python train.py --n_kv_head=4 --d_mlp=384 --activation="tanh_gelu" --positions="learned" --bias="qkv" --tie_embeddings=true --init_std_up=0.0371 --init_std_down=0.0 --warmup_steps=272 --batch_tokens=16384 --seq_len=128 --dataset="wikipedia_en"
Each number is 50 + 15 x the weight over its row's rms, rounded and kept within 0 to 99. Layers, rows and columns count from 0. The size before them is the row's rms in percent of the matrix's.

# up: layer 5 MLP up, 384x128, rms 0.136, rows 196-206, columns 64-127
# down: layer 5 MLP down (transposed), 384x128, rms 0.0936, rows 196-205, columns 64-127
up196 096:70 60 35 54 60 39 26 80 64 29 17 30 65 71 26 49 52 53 48 69 47 45 54 06 67 46 78 42 63 52 29 38 70 63 46 48 47 50 78 60 48 28 44 37 53 44 47 43 37 55 55 42 48 13 48 43 65 57 45 69 50 23 22 55
down196 089:57 37 85 81 63 71 42 13 56 53 45 41 39 49 42 45 63 76 42 36 77 65 70 51 85 52 16 44 51 45 49 47 59 31 50 41 50 39 60 41 53 57 66 50 49 35 61 61 46 63 60 53 28 46 64 64 48 61 64 37 61 63 67 54
up197 114:35 41 50 25 40 53 55 57 69 69 63 39 85 62 41 61 69 31 64 37 19 54 47 33 58 69 44 37 23 45 35 65 43 30 50 41 60 46 81 65 55 48 43 49 60 47 38 71 21 70 41 60 38 52 57 56 61 28 65 45 66 46 54 56
down197 112:40 88 63 67 44 41 44 33 48 50 24 62 44 59 39 37 64 51 43 57 60 61 63 48 37 52 14 52 41 45 39 53 47 66 49 61 60 86 51 59 57 57 18 49 46 30 49 06 49 27 19 71 64 67 37 40 29 60 62 74 59 52 45 49
up198 091:50 37 54 20 36 55 74 66 64 39 44 53 55 65 49 58 62 48 70 79 61 45 57 54 30 52 23 49 60 64 60 63 24 38 50 44 38 45 53 74 47 25 36 35 63 47 46 62 73 46 56 23 34 60 57 65 44 19 69 58 64 53 48 58
down198 095:56 48 46 85 45 51 57 48 31 33 38 57 52 47 51 35 62 51 35 74 52 69 64 47 53 69 60 64 38 62 45 47 67 54 54 47 59 54 34 56 41 54 92 62 45 50 48 19 40 66 34 50 38 46 32 54 35 56 31 78 29 72 44 59
up199 107:36 42 35 44 37 69 57 75 67 59 64 62 52 69 42 39 24 40 47 63 47 38 48 32 68 27 47 52 18 53 44 64 73 51 63 51 43 38 12 41 65 47 40 53 54 44 44 48 18 54 62 26 51 25 63 56 31 32 61 66 46 54 62 39
down199 120:31 52 24 57 00 46 62 41 51 53 42 68 61 51 52 79 73 45 58 50 62 60 56 37 75 63 54 47 32 33 65 64 64 64 46 52 37 25 55 65 51 83 26 44 41 23 45 71 71 41 18 67 68 59 44 53 54 47 55 60 38 35 40 43
up200 115:50 35 42 60 55 36 56 66 76 47 15 75 39 65 59 64 38 57 58 42 54 39 55 34 59 50 59 62 34 32 45 44 62 41 56 51 42 41 59 70 45 64 49 14 63 34 54 50 47 49 69 47 46 30 11 62 57 42 54 75 57 47 66 34
down200 115:40 47 48 49 39 28 41 58 02 53 31 57 25 71 64 47 44 56 27 47 36 72 82 63 34 52 50 41 65 76 50 49 47 63 22 51 53 47 44 51 52 46 40 53 35 47 49 43 51 63 55 69 53 50 75 27 55 40 60 79 50 55 61 42
up201 101:55 60 29 27 80 52 59 50 54 36 35 63 54 50 41 44 28 52 51 56 48 40 47 47 21 33 56 68 53 23 31 53 68 51 30 31 66 72 68 77 58 46 41 33 54 28 40 46 42 59 44 41 47 44 66 33 43 57 70 47 68 41 48 37
down201 101:51 34 42 38 33 61 22 69 51 45 81 37 41 63 62 42 29 49 56 40 53 58 42 44 56 87 39 27 68 59 58 36 18 68 49 52 29 16 41 40 56 42 35 62 42 31 46 76 18 49 36 48 58 62 51 23 63 66 38 47 21 37 42 45
up202 096:34 51 66 17 64 59 63 71 51 34 48 45 40 43 37 29 50 42 70 69 60 64 50 74 80 42 48 69 37 49 38 56 46 33 69 54 89 28 59 66 48 55 50 37 68 61 37 46 58 68 45 14 44 54 20 57 32 45 66 47 20 55 46 40
down202 095:48 25 64 34 39 58 62 39 47 34 64 47 40 39 44 61 56 53 40 49 15 43 58 46 76 36 66 50 56 33 32 50 70 65 65 77 65 30 45 79 64 50 79 44 35 45 70 40 53 81 49 44 64 48 46 64 32 84 62 30 44 56 34 53
up203 109:25 45 37 35 51 54 42 63 74 30 69 62 76 38 34 53 73 29 58 85 43 73 32 59 73 57 43 47 65 60 38 40 52 59 66 63 53 61 57 68 79 46 51 50 66 49 36 63 36 43 36 46 66 52 27 43 36 45 40 70 43 69 48 42
down203 107:74 52 59 37 41 44 43 42 59 43 61 54 58 34 55 47 44 30 31 52 61 59 49 47 47 72 54 63 42 49 60 53 46 78 72 61 78 41 51 54 67 49 95 48 41 39 64 57 52 50 60 54 72 25 66 59 58 65 67 64 66 62 51 26
up204 116:26 48 36 69 88 50 53 60 71 54 43 51 35 69 40 50 56 71 60 65 37 49 38 42 42 57 43 70 46 40 62 56 31 32 33 09 33 54 73 63 57 39 55 32 41 29 44 45 34 32 32 69 65 37 53 61 65 41 31 48 53 10 79 56
down204 116:67 15 38 49 69 41 61 41 76 47 39 62 63 46 48 16 60 50 35 40 47 82 66 71 44 39 60 36 47 57 24 77 33 41 63 45 45 42 50 26 67 49 22 70 57 46 43 55 55 46 61 64 60 68 74 84 40 46 55 45 48 50 61 33
up205 094:36 65 64 28 54 37 48 41 70 44 51 54 45 63 59 46 43 44 61 41 70 73 40 78 47 55 46 58 39 37 33 73 35 50 71 33 62 31 54 49 55 56 41 22 35 48 09 46 53 51 37 37 71 19 66 80 35 60 73 56 23 63 39 34
down205 091:32 60 63 68 50 47 61 31 54 21 45 59 58 29 40 37 26 46 38 69 34 71 01 76 38 48 45 52 31 61 41 42 62 69 54 56 70 16 44 38 73 30 55 46 42 48 70 53 60 44 48 63 46 50 57 51 33 81 51 44 58 30 33 37
up206 108:37 48 24 42 41 57 44 58 47 35 18 68 65 68 60 60 53 23 33 33 81 70 32 35 61 30 46 49 44 57 54 56 68 21 43 40 61 58 67 32 58 31 24 24 51 23 51 58 29 73 39 48 54 32 50 60 45 74 52 55 29 37 52 30